{"hidden_size": 256, "num_attention_heads": 2, "parallel_block": false, "optimizer": "muon", "lr_head": 0.00649, "batch_tokens": [16384, 32768, 49152]}
Each number is 128 + 32 x the weight over its row's rms, rounded and kept within 0 to 255. Layers, rows and columns count from 0. Numbers have three digits each. The size before them is the row's rms in percent of the matrix's.

# layer 6 MLP down (transposed), 704x256, rms 0.102, rows 475-546, columns 0-63
103:125148095154153124102136110103074101093150104160097115146112115100088099150113184160132128153097093109087119106142133143142122103123073109109072091110156155132119143134106130072140122162133110
096:154103104133123112127160155143160141120102098131058130105154132104087086146134137095129155137105098156112187102061208072110134196113107145123069119097109129119098116161154109151104162178131184
102:164139146122098130100169157164153109051119192170136105117097097098137090084087089141158187138107103112119119113085098108128130151063094110188120102129154146189137092137132111113071200096150162
102:099127146190124134152186127173182080079160112139124092147127082151042128117139111155128091059146170138166120167166142202149136125140140136181111071141135108124105139159126110082083163155157088
098:120181129126137128126138094057167105174116106092156080169121105113133201114164169107056125092097140110169032170130130135092082156088164127107104143192118123106120118201131146144105139127135140
104:100168100108125149131111164148139153121101123131051097143140107069128086114214093082150138137141085155163173138126057133130123103110120126115105178140113105217124099094121123104103156140135122
095:129093133147150103106131136158103109035138148131100201149104129100148131163121144149192162121132182163135167131051107125127088137085140133077128213104109144093171176134092152122118131088074108
097:152146193102157199133198103080147153126169129153125153152171138131159156067103127098075176103098185123142163150083139108164160096075128168081154181107135102148129090079112074103121130108111169
088:149111085170135138136151119107116096143136162106155117119179126109149105097143071145111191124088205118167118120153126101113159115082151168164124181136104153125099106098084081162152078140114102
095:104147174124091090172161113124090160110126118171059057095134138083111123078118099090086139098128197082143091168156188108097117155156136130114166184123083106128145082144118155131136115153102106
099:123206142136074138142135130104144218153089158116142128153120181121178141107124148177141130161106131157134096085103064143131161175110153103142129160172110158091126108157160111085134099120088095
097:125191113150108154113130148110118132124134166083159168164137141148111146128177177139163130109127105176106111117155145176072140108117108137121187068181128140176147082121095187118138132149168153
099:109158167143139191112120150121128119132145122143149088054137096079127100126140094121153141149128168081099103087040151100121064151095149116128100135106086149150116137121150123206110128172140093
104:187115057176133145143119122166113144181116094126125179127164137125162121149161111109134121120210140152096106082149150146137158144093093134111088133149116105099145121162137109156116132134193162
102:127143149150133158117152134114100091119169145118111082093118139135126185143050198112161114133165122114141123114122164096108148140080149136100145145125129135126140078147127202171120098087111073
100:172128124113097147079172169072107125167107123127139114091135184131166171097105107112151107090120140103091135116141177157076137052126124131144113133133122105142074104142116125112160146080130123
095:168125081204087149194106108146100130136184046164110096091113116084098127133106184136161084170134074117188152149110130091121094175136119115156197115051135144184146159098133149120214078190152163
104:095129126186060067129123128129175122130102093152166147123128113147161156144121143085150110130134160096099120144112135098132136180133102074110179122100149088133129067149081191117167175154105124
100:138140148113177104129149133165117142120169119160128166160071104163176189113139136138125149087137109132079122116097192165108106176103157105139095140157081106150135114142135144164095101135113140
098:114129139162131133188162161157177101117125151176196157102107154121176169164152136111148116150127113148146114100071114100128082109151138149165110121191159146126096143074161146155094074070142131
092:161101141141154121101139177131116133108117156126114142146146095157133101163066113136102089172160159099156102151177146133120100079101134067155103109118108187116120169136110086091110131096120135
093:101119139113125158132196057094145147138103148180055108116142173135118168112130141122105112125115124095135149124086081157125162113118123142128183194064195117114150150116152101149167142164110157
100:083110103153137054095074067105111137120098187112113154157097160099097111162111121071148104179130037106128152124087166146134191119117178088068134185086115171127120150121160092107153109146152085
093:116115155121134187122066149109100094212155102156088083166086132129154115132115109145125094175111121121118105129121100148128140092125155124113176096133133061089130144121126097193113151108088135
099:144087126105190117122160136134157144176133076106147104084188103115128155103136134156151143116118121084098128118144112197115147126116132119142112154113107184186134213134107082137146113173130068
101:126117131091127139093130142088108131150125134106099128148130142105185133141123146123137131135078094130085158174177117124105152180104114171119107121140134154133125108152150076129117167145116116
095:139155108103115067080119096165116150165141187189109077151140177146141129199144089116117162130182098132169154140142076178138113145116175141098134121175123115114177208123092088161131129148099126
102:120078146074132109142136127166147166113136111133112122169099117121164115146162065111150118136155098177113121099121105165106173217103166120113070170218113098189127133099150161118100089109093099
098:136173139139166093097068087133098164152107142117109135142072147110128058130076142129145116128104139123214109176134136177115135140168083135122119173121126129158132077109134068114111182145112146
091:072136112176056106108102129129144130093145143106139118133141132096109155108147170123168118128128133103148142088102081145075111113092085133157124119108155149068109138143150136106039116176113075
092:074049135131090103215108183117119152122112115114116132117190139157117081182143123128144094094189079104160174102112211125117193105092108203112123129173074136078125165137179106163162124174085145
101:159141156129167135120107114161158097148114154130120104140112103118146160080112138126095122134087109143102113146113128130169158162131085085138084152076044109165137094118209128142189149083149103
095:135114108107100158178130153093122117092130179087103104177135159112147108154106142141131139193144106148138069134112127108129175125167124143135127149165145119117121068158143099114158172097173182
096:091144089105087162117179146164088120130134106169158136130095124209168174146124090103126154104105164140104092162129117140141144128094113143187135157068130145134160107153089104096112156150154175
109:128105161052141185120167061092143094153192078140119161145154170132109145126171144100106135162129082114101165155107113170180137171105113141104132127141115070156166103132107151164153056177103064
104:146113147048130110072110120088140124149116149166139144177142146137067114138147112122100132185053132090130164143181102141071156141105185109140127144069148100140135119112183121093129085089114125
109:112115125147039131097121143115185167051087107126146068153146127107193123153127143090081113162081184142156124109132112162159130101119120121091128142121108084119076133180197057184171208147137072
112:145130145156090170129070166127099157117099145116140111112117076092151121163147122114124125126087136117139152130108130156128128125135170139091142164114133115094048126119140172142115130157128151
101:152164096112099121143100126145077175117123105152070096157119074114145171049117157129164162084119146136145102122126159113139079105152117076188148176091190097097144076144159120132153130111147133
095:123121129157142159153121085109137127138113139167174148155129085120098094084150122161088150140161139088154132156117086123073135104080146136196143110145104141091145107146109093126114177113154135
101:142076102115087092128132141088148097089134142112119079158084179135118173153110145194142166074119106084144186117134103143119162150117119110163115137130126138159140182099114128080073106140145146
099:046098143053069161139095125120136141130150168188141150111180124098120147172110130094124162103153128157119096131101143145117137174124145148131089125121130139135136176112141149132179150070137120
103:095140074152217163140116107140086087107150104159118122140210140169118109096121159056123127137147140122112142087095086149120119167096132141177101128131139139107154117148120162126075126078068086
100:181126133163107151171153075085113151149118137077101165163149139133072099101152109089116087115148119222115155123145191126137122123081128128110098161141143090121092105109143146128070138135163095
102:134126083158079061112107135111136146149153170102111110144109156122124094030182071137134159110105123055079120150147165108132145082124098151067140129140133110110132139124121149099126117106119114
099:150151125114161160170113089163164106113111117114144103103140123129224102123132146108101155070162137129156152075130141131129118148158168087118054147098119100091072160104138138124178153111161139
102:086131159141159117090141141172094073086103177105118111149125120147143157161126155127084078147130108148194115148102110143166128101113128091151176161147130106118121150169125142164079155145146152
096:143112074123110172106115156146172091149089118177144169119109087134171104149146087153096121095159187118170103065097142155141113138130041160100177122189146153159134114076131216133116136148105130
098:161146138087140125138030072106132168180080141114148079156104096101138144133161140106091112128080139075119095133098128117167077142150175063105159119069172141121134189148117077090105130092176123
110:137163126146125107138160134119145101115135152137163082097121174079139148103118164097074210119178125147206143066137096148147184111129129131092128132107179152144137113159094160114089126133141139
101:173135104104176101178082149091129078134146102162139140044129169172152189156109161157094119115116109041172120186119098122095128080140125135141170135064154132087149156156168111117163104143100114
100:113069139135121125111112138118088125076112109109069146091159168147130128167114111101216184137132137150158093154129071095077169109165108110109098147109113120143156109061115169111106108173168109
091:143084180097176063118096137206062104089140117123138152170097090133161136139094159113150129164100128092183173128119062172099093152142108077104109129176196074137099076167116113140194119122129106
097:126145113116119127163106142117097122137168159079079155136151169149136145187142133108195157117123130167092112159140116124140155106112142168082125177111129145071164139118126095142149138116130085
092:132095120123174107103139129114092123097142127115125111131154125155097129141099191150150097097094097088078123159118135147171131142138111143123136113095151178130074129138084107211149149109141157
101:102134155157159143105112094100052121119131130160125115063072129185153113146179146129139134104131131168147101153187164122110161092117118124100076147101150108143184214132135209105147107183121115
105:129123170106139109123182105099135112154105098177079089164149180135118157139160152114116155173197164070133096126141139169152137110129115144155111079123136120182169092132108086130183103162134111
094:071073146098157136167146126142118145103121135114161112084142188135164137116140067101167093153178132104129122118133143218125122123146170134156158152153174151086088134133089136188097108117108158
100:194120123120123082144104128096154172183093157148131146117101120217138101117130133179120135050178146131165076142122140076143139077096101120080132189098164138089157145100093097126145078176112174
096:108135065136184147123112104134154120159092125122057153148151136174089155135140120150125121151091123122130094122145146132179063137101084182110118055131121107129077106184050134111147114126096114
103:165154097093152097120132191136098076139148156154145110121143146100096125084142111108164151164116109206131123081123129120123163123177128119102092171141110090095136083150134114129154088154154119
102:159146093121151113149077073116131177130118077137145103081135105146133135156148155119153094104153134123052105103182124180089175155105138189164160103154093139132106146071151100079077126099124143
099:167112203126133158148113082098115204165070111073102182120149145175078136174097140135177156163087108125085103121132098129144071141126104137131130109073117129167095094111112197160170137138080124
096:146172192105126147088172092117145092138102121227099140113079155125134160133119144138135132092096153115161178115130101156133095184102125184127077109118167115115109103117153118167167073108116176
102:100140081109095196159153133123104150156163160136086178132092095137087139188176135146144099131118086137102143054117172120057111159109149189073093087176157107040144116124070113079084121122142111
099:220140148142188112112122157160126138140163133110182095097113101118131142105057128176149103099155121128111147144136098094032101137125153076142141121039078050099124095122069143110110110095082119
101:086176151116141175086154134123117141171146162086174096133141131131180136135140125123097114171071130119119110096124109133149111153112161157099112151083134115160179090103178086109183183140189164
094:155097160175095154060126086140148120114063097164088102143152087159134159096165194151123145190086213109088174134120077096092070065132086154125100110065129117117115138162150108130192170147126127
098:092131143100103107118154079201140129138150206154123091184081140171074133072139121197091075172128121097168104043160135087141124131091155163194146081126095134144090146100143095119124158129097091
101:112105131152102157087105139102118115107142134123090127135137079109120126178058125156132125047178107143102138096170079102093135089093121140143137091114106145128193192000098109109072133123052154
100:139171121209143093045130112100153090104148173120106117104155141136135144092179113087082117078134130142078118084124050113113077136133110155146121095114119117084116183171113150108068154178109161
096:125095125134077141106142154127147096146186127088166100079090138155126071103134129159113112145158087141081100203094121104084145103092169149077165082102165129095155115061132208166141143134108132
# layer 6 MLP gate, 704x256, rms 0.0751, rows 476-546, columns 0-63
098:166087124141130152156105115155155128169123145120134147104146110114133168092158119163121157123133073162118116162056147150062101136142150128142090092085162118078133114090112056165138068088156112
103:090107150162093132111075081129046191159167146150126158127154166109141169103135075114121115121092151111120136124118104192119104124149103145110147128076169121224048157091119147142123087125106092
098:165101128139158113124075081062158164111163105150114127104162089084082136159150137190149087127164137116135140134104109201085107110123163072181136145088093080129098124113198109140142151159205082
099:178121164117154199151082101117181103132119170105126163096154107068122128200124124147092099162148194181141094121135106111125089155095121125109137185108085117084104153118134089096181101210108078
096:164157134070156146164148156110156155138128121077175139126078160138153102154129182126175108149075132100093155110093145133200173154095114089161139157119129141005121113147075148144116165142170136
097:139144171132176114146125119109085119112082115076067115116130072080078164105104136139073118132142147115036174109072143174126125069149154115059118159137162145157095154154138132153179070089174193
096:114183180097114107131152169099144120077118103114070196133083162098125150116120130087125095056188112100129104105078138140162064143082128150123181128130127122092180127112062099078170033083145106
087:049160133141110138162130158142071109103095122151143147143138106134128087098111053152104138116106177143123111093069187136105164067103161158126135089145134120149164121089115140133121134141148164
095:135148151104148114130144101160183121135145143146121172143141108144096088111149217142131147143109106129147136151164123124178124121103117124125145185105213135188203150083120164104116083149088083
098:126175086164153116112105137132055132126176135141133167140148130144082158095131134143115101131078085075149128152126175139112167104129123147066149170128146141191092115047124113122098127085122098
098:186076122150116146133102194081130116136118178118142088100148095114183159063097095073199103114109135127103110144094135124121152107014127166138171133144132116177136103218126120153134154161129192
103:109146118131209195196089139125139114118166142139121107128149070132135117159145058126136128155096115104157139105135099187138128090045071115139176165176150087153102129161121128154157108137116100
102:178105081099143143103159147095174102123155089118114175184128133143140119127059122170183132133122165122111131101109154142108142106117189142144082136121161109159103129079075116140150123177164124
100:123084133160128147112076178173132116119093208088142093138140124146127113149148058151182117143141113148140113128147120111122094069084159091090151043207183160097191141099100092105155136162121104
100:105096172125138153102109141144155149158144116117141171129178183069144114165052089168152095133152122107094080090114166122144110143173154118077109177085149142176107142136141094139112102136092196
096:112146185127101103147128081145173164135130162176115087173131104089131151138128152152173165181098077105156096088146151131106109106138070105151163084134146163131154091134161125160107107187152089
088:117117185100146133102159128122128151115120112112122151134054098110115083117149075109125154165113115145078107097068063105120172132110107110122197082120132115085089170116136137137227043102095084
110:123133128159114169087085162136170145134121131106144060114154170176147085145135110089116196204108084198147094186156162134179146101063152118103123115138095148090129073089124126101106119121136171
101:179176115133106151106123082118096163157097131166181096085064167147104112096193167143138154135100104132165083169170118108163146111096125143121110126106119080157099112135114120182096153081101116
090:121146143153139147141157143171116136105133082190119104146145147179142152076152142180139136110124176141078085115118178198176104062169176107134119155171169053161015145122160110159099153101067109
093:079162161131147122105074112084161039094150134096127144119080146147147103131085065152117135126152121110166102118080159103164162150178119049088117136151121137116112163109153119106120113112115127
096:160110148172166096117144100105156086166148113143161130062148077066108070086074205101124104159098097140090141153086119118139074176107153130161049053138188099121176139154069061125109119116151098
096:096119216079212132115131122177157092100143123143121153132098160112163130134149097152109106153142152193147122116106119134122112153108145136117127123191165119129075139128136167141158116184184141
103:147071120143081161141137112122082104122166156121075117140101052078159096129103178099155135215126130178133062170090113134127161192175131069156108115134099109135146105206135132095114112090138096
097:136215090124152125100059134117112104057134106117176140052191090095113124137167111160096148109088164140165153130093113131133085108141122165130154194121169097117090080142142168173162140138128053
096:093108188116110123152132141135178074165155086183127135157109105125099175102136186127185125120113168153091106097121198119129120095134139152171102136113126081137086144141036141059103075121110097
097:097129109140147132141155114117128134114113139066174074118166110228107159185110159146156106104157157129152120129175142098083098138158156138114078101181097105144144169115145084159142122164122081
102:142053098122156106084115138065100075110157087152127193111155192078138141110155102099097163132119137148097130093138148098126034096105122143148115067068134148082126161075067099092122177112099089
089:173053144116130156180074170192139133195208128133187168093126128171146083123112110123123133161138119143109115179174140135122134126095166187155126189147128180192147140186122114133152055166143126
093:163112137100142150095191123121117194161081121101154137086123136111117143133068166114122189116123129164109124131195111132081100123049141147178143143116116159101150025139096121143141079125068157
099:120125097147124155094124137160079106200120150131156145140105062172044137110106115104116075142059126122093155119091151101076103222143119205122159138126153046157069091105102139117117147075145125
100:136193064147144137117131116164121101122153083133097161086085162151164121145197145154127099073160171106117145110187122155135162162095126126119120151132141114203178142131077114125135116113169127
108:144064128147079118132163131133111135115231145149123129162090066129163205067127172113142132173112142152145094193121132108116088125141162122104105170097159109070124132140171135111118098143099128
103:128030138163132127131116155128091116156109169073106129173108121127133095188097091129129123139094124103101122151096118125156126099131147069104136137120122077157097190133173090220173131077141146
102:152111148127101130076128129114092124127149099142123081162133167154127160146139106124110131133118044066092157154116183133125139116157099129113129127093188144091094094120145135076140182146187111
103:065115214106182133123095160090104082157078153146146115073019105089120102157089097100120125133120140053164126103123132139112112159116120167131109148190115087183154115109205120077120154137064128
092:107167077133084146149081111090127127095090131116151106093072140094145096159141053119134141119099133120125110098160115168123147117106122180047142147133104145154110143175110173137133124156081152
108:106110089126161191118069121119126096131138185126097096144098104115124155071131139161044113128170171074140123084205134194122126138101163135144095099133144142058173168086086148127171143107070084
103:051154110069150093100114181172100158137143170104192165150068094147173109102070152117108144161103113183147148079124168119117161103149188128111143127159150121111157134078102102156127102130144102
102:131171107090169110083099143181152106098077101134141065152092139141167199135155096138165138118188135109159125042087152122110131125106154150105175152166145127127131127172081139111196085120147073
098:167165176155166110098099085147122115147177065131142127186069096191098082130068088060119164189065108116069146162116155198131137063177071136113144065083158136155116082160135144132101157208114101
100:099137154120167136148157150135134067117145086111194150093154112162140142151138174152138118201118144162154104146128091142115143119170150130191119164108107129126140086068051114106104164115112087
096:118097106129117108171083111166123081161111154143153152119137139128132177133114123131123155144171141091108146101056042152149174120079126126172092127215120145130128151163107061083135123202178129
097:110163132104145199038129124179129182127115076094154113135082046134179120132152141104101159142131090166165131148142091079127129154154154143098130180100124106162167129146093135114169169105108117
097:155071109131128148107088108137170118145077115098169128150175121094134191140179107100132096212154114113133104112123126113110116174180082106160111126169167103105144146171144102126188185138097101
104:184098135176143141153114127071094105149116133158131164174147119082113106153162101026159140082137036105109085112132111133123143137131142069134118120079145121135145146087114140181106157144176091
095:144131133172144158151077090095184106131109145134132109183090143091145151142072170175120067142149108141118157179055166111136096100126095123084079148120129135045142133183128160115159110145096149
099:138140165126107111095141170109111108136130135120061153117120170170159181091142129145135181117120125168117124154164161149154128116092163175063154141128093078120175094116136137143167125103102181
102:138140127170116139112147133045127130066174127085116082128141112152107105156071195134145105150144183174052089071085091152126170173118173084134123083156123173166142106090104123125132116127074165
108:151085076200124154175105087111120143127166184163171165172086153170180139079122091084154114102087146152125101108127120121152110097134177156150141095110115122106157135080134117166174126147109128
090:131178117110142153129126171132136129139114125141163117073183131087135176185100132157150150132107120177194120124131097182139048126159174161176140150152075132078193115109154144146092142094115109
099:171132113175180136060178139142133111148121086127170134175129126148109113201156098114159123108092103095176083113077153121147147127130131092189218091115107118107100152100104133157107104112092129
101:154108133108234143109131153139163166141169146139144105106095108124185103115176107113116086170108150105139103161167162133124152143143177138121059082060140163086169107122155167195107098160139100
095:153133113144137091100144117140113112141091127110188136086064115156160163131098124194101086164136214202098086128118156128122158115140141134142168123100128128073147127129148133146120167134136080
099:166132136104136136151145161077152131155153139090132129084094174208165145096149143159115140123218127119154057136127169160107123177105069127102134163145103096118150104100059137108118190150153101
105:089109132139129140157156191093136126138157116156127118155171168113167120156087117122122066136220121120139156094109094122123107092122101129161152170083115118175124109155158127144176091131116110
095:083136156119108098152155151116131089135086177082169145120074125118124086114150124122169137182149153138149098131145099138043110175198180165102104077143093131117099126058097087153084119172099163
099:125100088111118147159132148130123149089129171181158153111141175110149157179095166060130128127114106070182123094126096173130081139183175139105139141089156106190072151150127111128147126105159099
094:119130075148162202135062127127090111177135182111143127083098148083146152133157094128110131070089111099202126163114167071132144081128083129186194127114090115134134169138074135162109157125179120
104:130107143097134169113092121121133090119108120129091096085104114127125094113083175094100138208125065130085129152111070149173114075154146099082165159092136112146122114150146139113117078161117056
097:118184176185190133110123102125207184080176124078166142147102134144134166087125072094111159202105176089148162082089099160121111132117064105155083171138158112194125171117168169096071133158177125
097:099132151153148130172106178082115093119109110107171134121134128169107124123125140056158130123152173134143152100116146128174110136154120076180111132149131183128166153170121100107097099114165083
102:144134102073191102084162194150061133171137164121128168130162118085145111126133158115093109105129116129174135092117124142132114139166154070122118152124181086094000103189112067143096127085146128
098:111138063102090157122079185168099090095098137174144211083160131130128148124145158122134129129105142128175115088161121122122145142101077191178200124161169103139145122151139085151121109112194079
093:127153106138128132105176145056098136103187106094168119091146140187117098199132141074121100138085088121113118141143117063176217136201093131129135125074139093139136124117144140115110099155173150
105:122073105159136153141161085158132085083165158145088157101105132075127132186169141141128088092082098119121178126169060146129128098151204096114115107130119120146162156078124174108146084093119095
098:109167122140104157074125106138110022131060146124125125124144166103146124107071123175101159148079118036168100119122125149153144060147074117106188081077112178120062067147114085157131111160171096
100:125114146152174129090163139094104171110093212150084173089103061127152094136181100085109109091103169130134123181115133144144100166223181137192127110151131166069126169135123131146150133137154084
102:127155152186134124145132130151170144191100158153170082135176109139161108121071156077159146143182152120108062183074082146150133190135101202120137123132091168119100100106140124156078117141137082
102:106133140118155149128042087129146143157146143143132171081095142089141129090139156162135131116131127094113124136057140126177177077157169143029211113147129100138167077073092172160133091119141152
101:104159089094138089154129093192152185091102105133105176086188165147158164137147136124103108118125136130072146143137143106101102162175094158122217160073086181159092145129111103176139134099131116
# layer 6 MLP up, 704x256, rms 0.0729, rows 476-546, columns 0-63
096:103159130112158124129141114130120114148082153154176107072121173100106109094123184116175153124098140122092118144081104039147135094141132130112084128141115164130091115180129075152123168167100129
096:151167110101142128094089100121116139129146164093098121115083106128167032122144147073082109176129144117163150128168106193154107115066093132183147119103112132101146123103102166091117150120173121
094:127106192169137127098142115111133078180101098144107058096105131117112121121122146136124093168144104128064112088131084102120125103145184155163126130080109141063142093143210086107162147163221154
103:142126202154120059164124131101141190110077122115160111133147155155138107132134096133140168177122155157107160156100113112109127137102144116201136083088156119163119142176147138141127070117150106
104:145154162153093127102193116135114113124165159127175144126110135178154110109186128120086159124176175136136095161083073062157076160108130169116136089080137134173122171128133175177097138160148153
100:122148110101177072079080129121136148156129097150158149081113076084198098076140119116144176135146111145153177146124117122132168135147147114071140151119114105105167149161144128112095107091099138
099:157085122096097087088136165102153152163153098080124129102107142127107103123116133146184123142129114109086126118123094155095103110106121136053134189161153151094177194165151113102119081136177080
095:094150103114130130148122113112159140092107150089147123088130170124169113144088161125105113137229132104098119139164112140141063127138166111045136175172157158146092113197113124101094083124111082
095:201128157089114152181159131161072196111101096092081159094130134133089128150115132152127114155122190068157120098139116138067109177152104113097138143174058163142109153140140086095136143096108127
100:175141175052135130085075090116116101115077147122139104120125162147094164138124120111137147123132171066163133131148156119099104119159148211119183175162130143146128188128050148179137155145125145
100:140125131146116161145142184109096129086126182118117122182159106074132145191187147185098154154087119121148128113100106099102096117117170134144131097104131147109134158114118134089141145173149079
103:136138155155163108136125106183176116066126164107107118166132137134159118112093117122144148137114063139112082205148144136166154096111128083071098174153156133157139193065136143130156120066160136
102:162117177135108152113097153106130113149118108122213105134132097156139068175166131096174181100164162121158071139177107156142080139109146142154157144099066123152165055095129182177145102171125133
100:063133136187115140122122108107112077156152135093110180095120146125171098108091138112095139086125116107190168118135105113092185132088161154168183123049104102133083139130162134130126110090131094
089:143116145093127176110144107146109121162125156170128128087146104110127136102147135102163117123161096165116178104143174161140142101171100114085128087170149095172092100135156126091152094128148189
097:142155099129134148082156124163162144170080201104126162138086112077059108182037129095141160165088163112172160134195085114174169134140068171097137121099124100109140165156157149145122065125162089
097:056139127127135113120087141112194168147157137135163129169126122115089151153141102090138084095143108072133081131151119126179127148175106095101126113097211136082169115138070144118113172126131169
106:106078131114113106155105149156095209118107115152097183138122071156162155110134173164108115141156135172101129141132085139185162114087065169165128088140116126131056151132152192186151120150153118
094:166157130116149134149078155135181135117113095072132141121122123118133193127100081094194125178144123122123177114203171166133102096189144098108134174144133096137115110146155109148127089192133123
095:149178116069162170090127070117130135141183110141116115159120113143086141135189104160164116155171158100059136119144116185157142097126105143083179215085169116180094156105174139174147133151154146
097:117145189141082156175160204104156125133122155166114154103131061176126115172141117131087099138127105090188096087147111111158106097145163137130113169090126192160125154124086115031142133154119109
097:108128085138125163142095137108174141194115121166102181200130162114151182100146100118114140114093125112133120084094160143164119132137212133106126146133119183144077176186159173172141143078138143
093:112149169184135218161130152159117127128125165150108140136076189097163116123115099116108111178118139208076140124124118123160144114083104093139114187161109176107116168140072052135063121114154139
104:100075094124094124163154146143114129125130136094090086096104118124147124147146156159168152138135108139109117168149124244138126165051170129104091127092158119127141126151116129189124132161125154
100:129151111144131105181139083181180113104112161107129137119161120176091118096162149163029155160123141124165114147067107171151155062122107126133144109123143142103111118098125232194076168117135114
097:131108115139122108070149123159052176084129213132125122177129115127166083184082177210134163158144126141136115150084115138151117097101155116122070123149134128145156144062103099140153184126081114
105:132127098160173128183195103058109089137061111069138184139107125114149140111120149075208144113136171188102143170124051094153163119174085150130156135151166132129129085153125113155133152114142112
093:137102137146070134109124060133080103112082140143158153106092157114131115159089147075120160134115104152157188142112127125140118103103134145115102115092144096137116148144055142179124140144109133
098:092184097059165116143138127181100159122156118117132152153102106152118138143156183136115110111114127145110130126142137063110154159051155124095125142126067124140154153088147135083116095205124096
094:118094133142141107147130135085109147194125086154129111136146097149081089159072132122148125133175142138115171143174210148152155153101130183136151160171141157123150180158104143158133152171135115
102:061173167111069111142080139115109059145073090121084115107150118131156127053069179136127124145037110185185122103115097176096145098123159144148061140075122144187132188116164115136166144202156082
101:074140085129130103125194167154180112139133130130158149066118120168106130162156107180113156121134136157143102126106115095063114139134119096118125161101124169110166096217109147173112156131061132
106:137182178072130123161158108131117094128087118131101096108149165110115170119075106131112148197152109183147136127089062144174200116130158107208082126118062187097109091095165128150139098141109127
097:106134123163162172148127078108146089136144137178132144169094125121114126139144139027172117132159108170107145137165121159149134157088089122101127165141103129102143092080121186089171108160072094
101:125114186127067120149147125133118186137121162138089180159153121131116145187190114146163124135149109106129086117099130090070076108127233057166157113124154139131141158124147155121088100099169153
101:148058106186120134134063126144167108088122096109159091168111119125127211077088097093149173079083142138141078121109115154136117164153148082084152118099132176141066142160153114115123116125085077
104:048143102200122172096086159156084114122103137139123156141123137104140133128165139150067113086047168139057110123125122138146075078130161152118146107070135085143082127052106163174130130180064103
102:126126094131115055163162141129166150065142112112144116074112081153079142128105120163103138203059126078100129129076145154111144115146106104117116147083199098168106131142122099110150169095127130
090:129142049132158159094116044167134174138125089158149127112138062123083138122138133178148174154114182160134097191148146157135165145101136135111166061155140142118108157123109104145116144133145115
104:184104097130119113114133123157067069202074077156159162103076111131133207099121088162077168102026126116112183093109087105141120144103139127149105146213124136113120142144115152114107095072182149
103:119126138122145130142121140075090157115082157087095115126102131154174105086135173112131080121185152112125106118159174127150091153087193101140131178214101106104124180145170133076111180075098121
100:129126172112115063139137167137180167105101106160118129155150123128137118122106150109134122099071105122171160166177149160111132175120108141079140087115161106116107160143119145178194121119135145
099:162114152089184178116087113132108119051191116133177062201161128137162148147128084103110122130065137158125086090166148131138118101117143131180126066150156123109114163152152138170162106172148167
093:147115151141153119114158182133137162152141089146095166142072152075109146121077110106096125090177124069131119160113118091077136135166196122122092134129181147127172101179147122121121141121144084
103:102152170128124137127091139174048094069099158116185133135120113113077101132152094141188152130194160185084143156107097212104138169115158136153090107119139086124080145159143124089139167108177143
102:129141159095125104140179094132172089149175128095167137160091162186155111122086118076121158140119145094142091161109090154170116121145080174145120163112145109119128112099071126182162150145153149
101:151122135088147083071116168128159135135074166169118168094114112136110089125155102108099130149123103150135074118164096136132089135124126165134160089104094129133119116144139142105148086105080126
098:134090133157115183095068124145148147180119102204153151104144081099127129063154130110102140120160080143094144130098123120071129158103178108104154097146130145131122078115149170150095131138172135
109:141149120088076203144104131136100121130126118192193072110102106138128189140137109076086080146146138108162167167167162130102173114098100158128148157178135106069105146147134097165189150051090179
106:156165107061223138131150082159195093160086083119104192105145110135119143139192116161155139114099103096146126135203122113126137101092175124128168144122144141169148099132167076113141083131166167
099:122178096128125136184126123145041120143167104100118118110133101100133164167174158134090179132050129160156145178138097091096150191169133145124139194199058140155114106091152086134157136171081092
096:144158102062116164079171117163186142101131140133103186201124171080146142129128051134164107069130087143137138109112120174154125148123116177120116128120100150094120072172103124116135139126175068
104:078086134141094066142142123128077119164099110141120124158178180128153153160120167160143145131123124129154139157111165131106109128028106106137074146189252170109167136113112098138100115140101131
093:186100155111154081128116144089144100187062087127162096120156083218179169117142138165161108099181121172109130171073149137153155137132090176088105101117101113113145144109134155103114198083150109
097:130126190118103112146157139125086139177152119117090155135132126221144068144152080139127147074156131131117077108092104184196102131106123121077125149133152092162105097188106106209121138103107142
102:135101130145097023130141177096122182096121163133103100199094174107113110107100138105151109159171103138202128139163127141148093170115174150133158122128177152129111154060152084105146125124132166
100:146156130163063120102118175146115106120156083106075156115163146145161143143138091156139178187119121107125130100077142062111124155133055150125139063193153115136092110092127114118066139168065155
098:104104149062169099119044132179124142086130078174168179108147110185106117113109108109133137097163112113188158230128153114068198109125126161091171132129102145151147150160120122098092082113152150
095:104166142124146138146142070157120127117094084081145163101073150109192128136118128159099132131157142137122097090121080142132149148087167119076186106080124126127096152109083174114118107117110131
106:084122119121142124125151092113091143103159130116073125151149119127120117063141104102159137105137255138136095144075139087113123137124182106094172095141104118118140089082088118181131098116110149
100:128093124118157126151126143122157123114128127127147145078061082086117103078160108118113091148089139099081121124072149141103174121210102141178162077104148113152132145141147102098198155070150181
095:079117194077108152149106133196175114109151170145109097124104141083103111147131115127066145137116099166139124112172058128136095163111103130188141091129088168117095128169109106119137152125142067
099:134154188149109128166122082161142144117139107113125148146172126088176152092133105158120077108077215128154126178151139058162120080136149148139121160177137060163137129118107130110149112080097112
099:148156095130161141139134168184160175177120125075120138131194126109141174121176122166120107131140189134098156113154109127128073183203131143171116102152146089127115162141100079135122114102175169
094:113161157103143139137165042122111134106132079093144089164077171135116100155144123089134146111142109183103178142163114064170149119053124096133121089111159115140115139154130150095107133156069095
105:128131108074153179148122139188127165098145183158114128138151103138143144173180141111075095158108141156165111077137170151068119149151113173096111144097119081127117104179097141146133156133115164
103:099116169191151088093149164122142129161106110144127122098067119127138131182110115169080102131085159118164160136151132149113121119140136060110076062077116131088157129131088104120096174134180046
101:140104085134164093111141126106150119107122129089103144126151074119133086154104091126127092104094128060073170058148100123122124139140073120209057058125135125138157114126168189097137165162117131
104:117118223129070165103141059193126127140128139165098095128129190128133084171179103146097104164106102127127132081146173117096099142137115145172149088105156147094159117127148161132122132119137140
096:150125112140090117067135202143128023104162069140141228115122115117087129129134134116163110124115151186091146103180097094130117161132102117132107161098151148109141127148117145216158089168097133
095:134104147130157176187164120140056121121152131095159112106206134141114092139080115121118153149118114145097163108143098126050167130171112164110100107144130086135160138086130124085108071168107166